Weights of a small GPT-style language model, trained from scratch on English Wikipedia.
Size: 6 heads of 64 (1 for keys and values), MLP 512 SwiGLU, vocabulary 32768.
Training: a variant of Adam for these matrices, 1418M tokens, 5410 steps.
Each number is 200 + 40 x the weight over its row's rms, rounded and kept within 0 to 999. Layers, rows and columns count from 0. The size before them is the row's rms in percent of the matrix's.

# down: layer 7 MLP down (transposed), 512x384, rms 0.0441, rows 195-211, columns 64-127
# gate: layer 7 MLP gate, 512x384, rms 0.0438, rows 196-211, columns 64-127
# up: layer 7 MLP up, 512x384, rms 0.0445, rows 196-211, columns 64-127
down195,088,198,222,185,243,117,163,213,252,151,187,155,103,257,222,243,220,285,182,214,237,181,220,188,132,253,197,229,174,202,143,220,128,176,220,193,235,201,205,217,246,270,170,240,168,226,180,175,232,163,216,204,185,191,182,153,158,168,208,144,145,260,156,182,168
gate196,104,131,172,205,220,207,164,219,178,172,213,184,172,152,236,176,222,219,211,226,195,172,268,156,189,199,213,229,222,220,237,182,246,186,172,226,208,199,165,256,198,218,217,190,179,105,179,160,175,226,280,250,266,151,146,205,223,208,200,204,198,156,172,205,162
up196,100,152,162,213,231,247,252,217,242,199,176,149,223,169,225,166,224,264,210,119,187,197,283,226,147,275,171,145,185,213,159,220,246,228,288,161,173,239,193,244,175,208,218,202,204,217,211,247,128,231,221,177,178,165,160,222,102,167,186,208,137,200,207,175,191
down196,103,137,199,212,269,169,148,141,173,243,196,205,216,207,126,202,125,157,204,221,215,161,244,204,225,163,182,253,210,155,204,213,197,191,214,178,156,169,181,230,183,260,191,202,101,178,182,177,196,241,224,184,218,204,214,227,203,131,111,152,290,183,227,231,169
gate197,103,164,220,241,246,248,195,202,179,219,184,185,230,257,190,197,225,212,224,233,147,200,191,124,243,230,267,214,284,152,265,224,197,246,159,189,170,234,148,206,226,151,152,204,164,133,295,187,233,189,200,150,230,214,214,159,153,178,159,168,188,109,223,237,202
up197,098,206,186,187,176,303,174,242,200,211,162,197,197,171,176,186,223,182,199,220,184,308,200,118,224,238,194,255,198,234,198,264,169,213,155,226,223,173,281,189,166,198,177,212,213,158,163,200,143,115,230,132,246,187,219,202,210,177,231,205,242,184,168,222,183
down197,100,196,242,243,155,217,206,261,188,261,267,206,103,205,183,150,213,197,227,218,178,106,264,177,214,199,211,201,190,229,171,235,174,161,282,126,139,216,192,97,237,196,171,224,139,158,209,199,149,211,275,153,188,192,174,165,227,222,232,241,163,191,261,203,149
gate198,099,183,219,235,210,217,167,249,205,186,190,206,207,116,204,135,172,157,193,145,245,224,183,237,207,258,245,183,233,214,254,219,283,175,233,226,249,157,180,214,192,204,179,216,269,271,193,179,205,189,149,247,185,210,169,237,211,238,252,195,185,185,118,207,168
up198,103,224,223,173,278,250,141,239,164,215,178,177,233,111,251,187,218,184,204,240,161,174,212,229,212,190,236,184,319,189,242,209,241,201,103,244,168,158,174,206,232,212,174,197,266,283,170,218,171,214,190,304,196,154,123,258,194,236,196,262,246,211,202,149,167
down198,103,223,254,216,207,290,196,232,129,213,230,156,227,184,150,245,161,258,192,169,200,248,198,206,227,205,265,224,138,261,190,218,191,203,130,206,144,178,223,218,194,219,200,209,226,265,111,211,163,199,225,239,203,152,219,174,270,163,204,170,198,103,233,237,211
gate199,106,208,182,258,257,187,166,192,163,273,208,190,232,219,167,220,221,212,170,131,272,240,271,213,239,132,140,196,293,179,200,155,232,210,187,171,246,170,127,269,201,172,152,173,149,277,178,233,258,187,214,197,220,153,111,185,240,153,231,130,245,187,231,238,80
up199,102,119,157,202,190,230,232,161,187,225,179,195,204,99,252,226,186,250,172,189,178,224,211,206,102,106,165,166,199,161,194,196,213,244,149,203,209,254,148,173,188,207,216,200,237,175,185,238,174,187,204,169,183,132,266,139,224,195,221,232,208,234,151,235,187
down199,103,231,217,289,205,268,253,140,180,184,210,175,255,246,229,246,216,189,163,181,170,284,251,180,238,185,281,243,266,225,230,191,252,173,134,214,190,219,179,220,151,117,209,227,256,209,187,249,165,143,149,253,215,199,220,240,270,145,216,270,220,270,163,214,197
gate200,098,219,248,179,152,196,98,181,160,172,252,179,217,194,187,202,120,279,159,228,201,204,228,139,215,182,203,199,252,188,240,210,240,147,225,213,210,157,122,244,283,184,167,276,220,164,249,155,259,232,255,245,221,194,166,187,244,211,201,205,247,136,186,207,196
up200,097,102,200,218,284,176,184,307,195,204,189,159,226,244,232,206,268,275,277,159,190,188,252,273,197,214,153,197,261,274,81,112,240,236,160,203,251,231,184,182,185,228,245,208,252,182,216,203,218,150,196,182,146,197,224,237,200,276,266,187,222,188,143,211,252
down200,100,217,251,193,143,176,149,201,235,174,190,213,210,258,202,242,227,200,143,218,192,159,242,230,183,196,152,192,218,199,246,261,217,118,137,234,202,134,182,199,149,157,220,174,113,149,234,136,169,200,205,301,237,192,84,242,225,213,194,150,161,174,183,111,248
gate201,095,252,126,214,162,246,203,231,221,150,135,198,219,297,253,100,265,186,187,147,218,271,195,197,197,178,188,192,234,228,219,229,187,124,187,165,171,153,222,263,212,240,229,189,260,173,230,230,125,237,250,163,222,188,182,165,200,252,222,244,159,198,282,193,219
up201,098,222,148,168,170,196,167,206,164,225,254,180,145,162,94,241,216,141,157,232,194,178,173,164,197,135,218,154,210,227,247,269,167,231,181,280,220,186,170,115,239,216,137,227,202,234,153,255,211,156,254,163,193,188,233,222,171,251,208,115,165,212,196,200,144
down201,099,190,171,123,162,225,232,206,214,184,151,191,225,254,196,211,188,294,182,258,271,213,223,168,195,160,199,193,198,171,199,205,119,224,136,205,197,233,161,206,240,163,153,227,265,176,203,118,188,190,174,246,179,157,167,191,244,229,224,123,209,127,224,165,225
gate202,102,141,172,269,168,205,164,217,231,234,206,197,199,234,173,178,141,252,142,183,194,232,142,202,235,211,196,168,151,174,147,159,268,143,183,214,229,289,209,105,225,181,146,138,178,215,126,178,127,207,199,153,223,267,191,194,184,125,185,169,251,119,247,283,244
up202,103,175,166,97,162,152,204,177,179,205,177,169,205,186,187,190,141,171,199,130,218,216,216,197,190,221,234,228,244,233,305,167,186,209,250,154,136,173,199,219,176,176,199,243,158,182,141,197,168,153,217,162,156,222,165,157,208,163,250,264,199,205,227,185,49
down202,101,189,188,243,190,230,179,112,158,172,206,204,138,181,195,257,228,197,232,199,248,240,171,267,214,195,221,165,189,219,193,209,248,163,206,218,260,191,218,138,187,232,207,150,227,167,239,231,227,228,240,196,161,274,228,128,169,168,212,247,257,207,214,251,145
gate203,099,193,166,173,195,232,247,228,171,125,259,243,206,210,174,222,192,200,120,283,129,235,153,191,188,198,276,161,221,212,193,206,245,156,165,215,264,192,240,234,178,230,148,185,218,223,221,153,232,178,236,202,264,169,193,247,254,213,250,278,159,139,181,188,233
up203,105,238,248,203,206,179,186,199,178,165,224,183,180,186,181,156,171,202,173,190,187,200,195,218,142,158,183,127,213,240,248,211,239,260,178,171,191,201,224,263,160,182,196,183,230,190,129,225,200,170,205,255,149,278,238,155,227,197,225,166,170,201,210,153,212
down203,104,226,210,250,247,239,167,202,254,274,129,233,228,261,211,205,188,248,299,198,104,136,209,211,212,182,172,207,149,169,233,169,142,188,175,275,174,217,205,244,221,199,215,174,268,142,230,208,231,256,224,263,194,127,220,195,189,161,98,222,188,170,279,151,182
gate204,104,180,204,224,194,180,204,171,208,168,189,178,240,116,224,213,180,206,213,220,89,243,133,175,221,167,143,195,123,161,241,215,203,207,207,219,183,118,223,161,196,190,191,218,193,229,258,191,146,139,228,179,240,219,274,224,258,178,244,194,201,226,191,196,266
up204,103,296,168,247,167,171,210,179,207,211,194,202,206,233,173,153,222,256,217,196,200,197,185,223,206,196,168,216,212,127,168,141,167,167,301,175,236,146,221,223,234,199,153,212,227,207,215,210,167,227,135,203,206,115,191,243,218,204,198,204,200,197,298,139,98
down204,105,179,229,202,215,185,152,230,180,142,212,178,196,224,213,173,110,165,137,254,279,193,254,207,194,213,186,164,234,232,296,89,195,216,212,220,220,237,166,178,190,232,227,165,203,263,227,188,163,196,175,137,238,179,152,170,181,263,240,159,257,267,231,207,93
gate205,107,248,208,196,179,215,201,258,194,176,233,181,248,323,221,202,164,260,230,194,212,205,251,184,201,130,177,245,178,177,240,240,314,238,180,128,167,187,184,250,154,211,170,170,204,208,299,181,197,177,258,251,202,188,254,240,214,203,177,213,184,140,245,230,255
up205,101,76,195,145,230,236,160,246,214,157,164,192,239,188,202,196,184,186,265,167,158,200,190,163,162,210,231,141,186,223,293,182,212,193,247,144,250,191,172,169,210,204,197,134,205,151,198,268,231,167,161,189,219,234,181,252,193,177,150,127,161,137,225,139,246
down205,102,203,170,206,200,199,228,184,196,201,196,199,117,176,141,227,237,135,235,181,237,293,158,262,99,256,272,216,236,248,163,185,136,238,265,200,136,199,140,169,191,193,198,226,193,194,185,193,185,201,235,165,194,301,201,224,228,255,175,213,185,193,199,197,196
gate206,104,221,230,170,194,229,163,170,229,246,204,266,251,208,149,255,206,223,192,150,244,266,256,210,231,256,222,206,173,202,263,160,259,117,168,178,204,214,143,203,196,238,165,126,206,227,166,249,199,209,175,205,179,196,241,180,270,184,189,119,212,147,217,211,226
up206,101,139,150,204,154,171,187,188,197,267,278,189,182,175,211,176,206,114,245,254,224,172,204,229,276,148,225,262,261,222,206,245,148,266,247,232,195,199,216,212,190,148,218,207,228,209,165,237,253,163,166,207,172,203,166,247,180,167,193,227,230,221,180,149,215
down206,106,155,307,182,205,177,200,208,107,184,185,201,202,178,191,165,109,238,212,204,172,219,214,224,199,124,185,222,261,216,270,182,202,236,105,180,172,183,272,186,248,215,168,216,170,192,148,134,203,216,274,205,198,248,111,162,217,201,205,355,232,194,185,199,189
gate207,101,216,185,207,168,178,194,214,317,206,214,218,217,234,227,225,213,266,235,243,169,236,175,152,180,250,194,169,153,216,152,281,221,142,254,271,196,239,163,99,142,230,201,250,210,179,166,235,194,171,171,210,219,249,245,194,198,205,225,250,215,192,163,239,175
up207,090,185,212,177,169,193,241,199,186,190,160,140,170,172,201,182,222,152,201,267,229,198,162,213,154,219,198,211,192,126,242,216,213,232,225,175,242,148,178,216,251,268,200,179,156,232,217,193,216,160,203,224,159,210,172,206,195,229,184,161,261,178,177,240,229
down207,091,212,196,240,244,174,189,200,156,181,162,211,213,261,183,251,204,254,167,241,159,121,263,237,241,210,164,121,221,258,240,225,117,167,156,221,255,185,193,241,188,218,192,178,193,245,193,218,165,259,210,159,165,250,181,214,280,245,265,221,56,224,163,254,243
gate208,124,165,192,199,209,188,160,203,229,191,230,191,163,195,236,161,153,160,234,255,199,251,224,174,195,212,193,190,192,258,184,193,261,185,226,189,265,301,122,153,220,181,231,218,222,135,129,172,125,212,183,244,130,183,128,265,223,253,187,216,153,166,269,171,218
up208,094,177,174,165,85,251,244,243,201,240,189,207,160,246,196,143,223,186,232,193,194,142,201,210,299,205,261,237,174,252,152,227,199,227,137,242,266,167,182,185,183,241,115,185,249,186,179,200,156,187,292,252,227,179,231,168,285,219,195,165,193,202,205,248,139
down208,095,224,232,252,190,151,220,239,251,265,305,226,194,217,178,152,229,251,216,175,191,193,192,194,124,240,176,172,255,220,202,215,129,196,208,212,216,194,267,245,201,185,227,169,256,220,238,172,225,216,211,188,227,194,196,206,196,229,207,216,288,233,224,203,214
gate209,098,139,243,284,156,217,240,194,221,206,291,259,213,174,213,222,289,151,162,195,158,203,192,175,190,191,189,243,218,201,194,145,216,127,168,194,250,224,230,212,208,58,185,268,186,224,189,280,225,245,261,205,253,224,271,154,226,214,238,170,182,260,137,204,130
up209,095,184,245,255,249,148,193,169,139,212,229,235,211,222,214,277,232,143,178,206,224,227,264,223,232,152,175,193,165,213,192,180,200,179,222,292,233,177,259,221,181,270,139,159,206,190,210,157,198,224,186,218,219,245,152,197,161,159,167,251,199,161,290,246,243
down209,098,208,231,144,186,174,208,158,152,196,127,193,185,251,193,158,176,165,234,256,243,241,179,208,187,266,210,220,137,237,203,173,207,242,260,182,182,229,203,214,173,225,230,227,146,228,221,224,170,191,250,156,137,196,164,182,212,246,146,221,262,263,161,223,265
gate210,102,192,128,240,214,261,182,257,180,158,259,225,222,206,208,177,216,212,219,206,127,251,215,290,229,205,255,199,211,207,101,162,262,209,140,284,212,212,166,185,230,263,246,260,243,199,181,185,217,186,180,243,138,183,188,238,250,253,208,157,192,222,160,174,191
up210,100,248,247,215,199,188,205,238,184,231,191,184,218,168,271,124,156,267,161,136,238,219,177,208,243,259,206,233,161,246,183,223,208,166,259,213,195,148,230,161,174,187,224,163,158,199,251,233,169,221,181,139,208,151,157,245,150,223,185,144,230,249,126,177,203
down210,097,202,158,181,182,166,207,258,145,206,195,114,141,179,211,261,215,164,260,153,248,197,213,162,221,200,154,162,193,232,127,173,160,165,139,149,147,226,158,131,206,112,212,180,177,179,232,180,150,198,180,121,190,103,216,183,111,192,154,185,217,230,203,203,178
gate211,093,143,169,192,249,174,301,180,98,258,166,131,280,228,216,229,187,207,171,206,277,129,153,192,205,238,174,241,250,196,170,200,214,224,172,278,210,207,192,248,178,193,183,157,254,209,244,271,190,163,170,253,217,153,205,263,119,268,109,192,228,210,219,236,177
up211,091,168,173,127,211,200,166,195,189,236,186,206,213,200,163,182,251,104,211,217,201,247,219,200,220,230,275,271,128,219,180,174,227,167,111,209,172,304,205,207,221,278,222,238,177,173,103,251,186,182,239,187,228,141,228,157,227,170,207,260,262,227,208,237,190
down211,097,245,176,177,198,147,225,230,226,173,207,219,186,180,202,120,207,180,242,162,198,152,228,251,297,177,214,186,229,193,192,214,234,274,286,127,200,177,205,235,170,212,160,183,214,242,155,224,164,189,264,148,224,174,237,248,214,178,235,180,127,193,198,157,133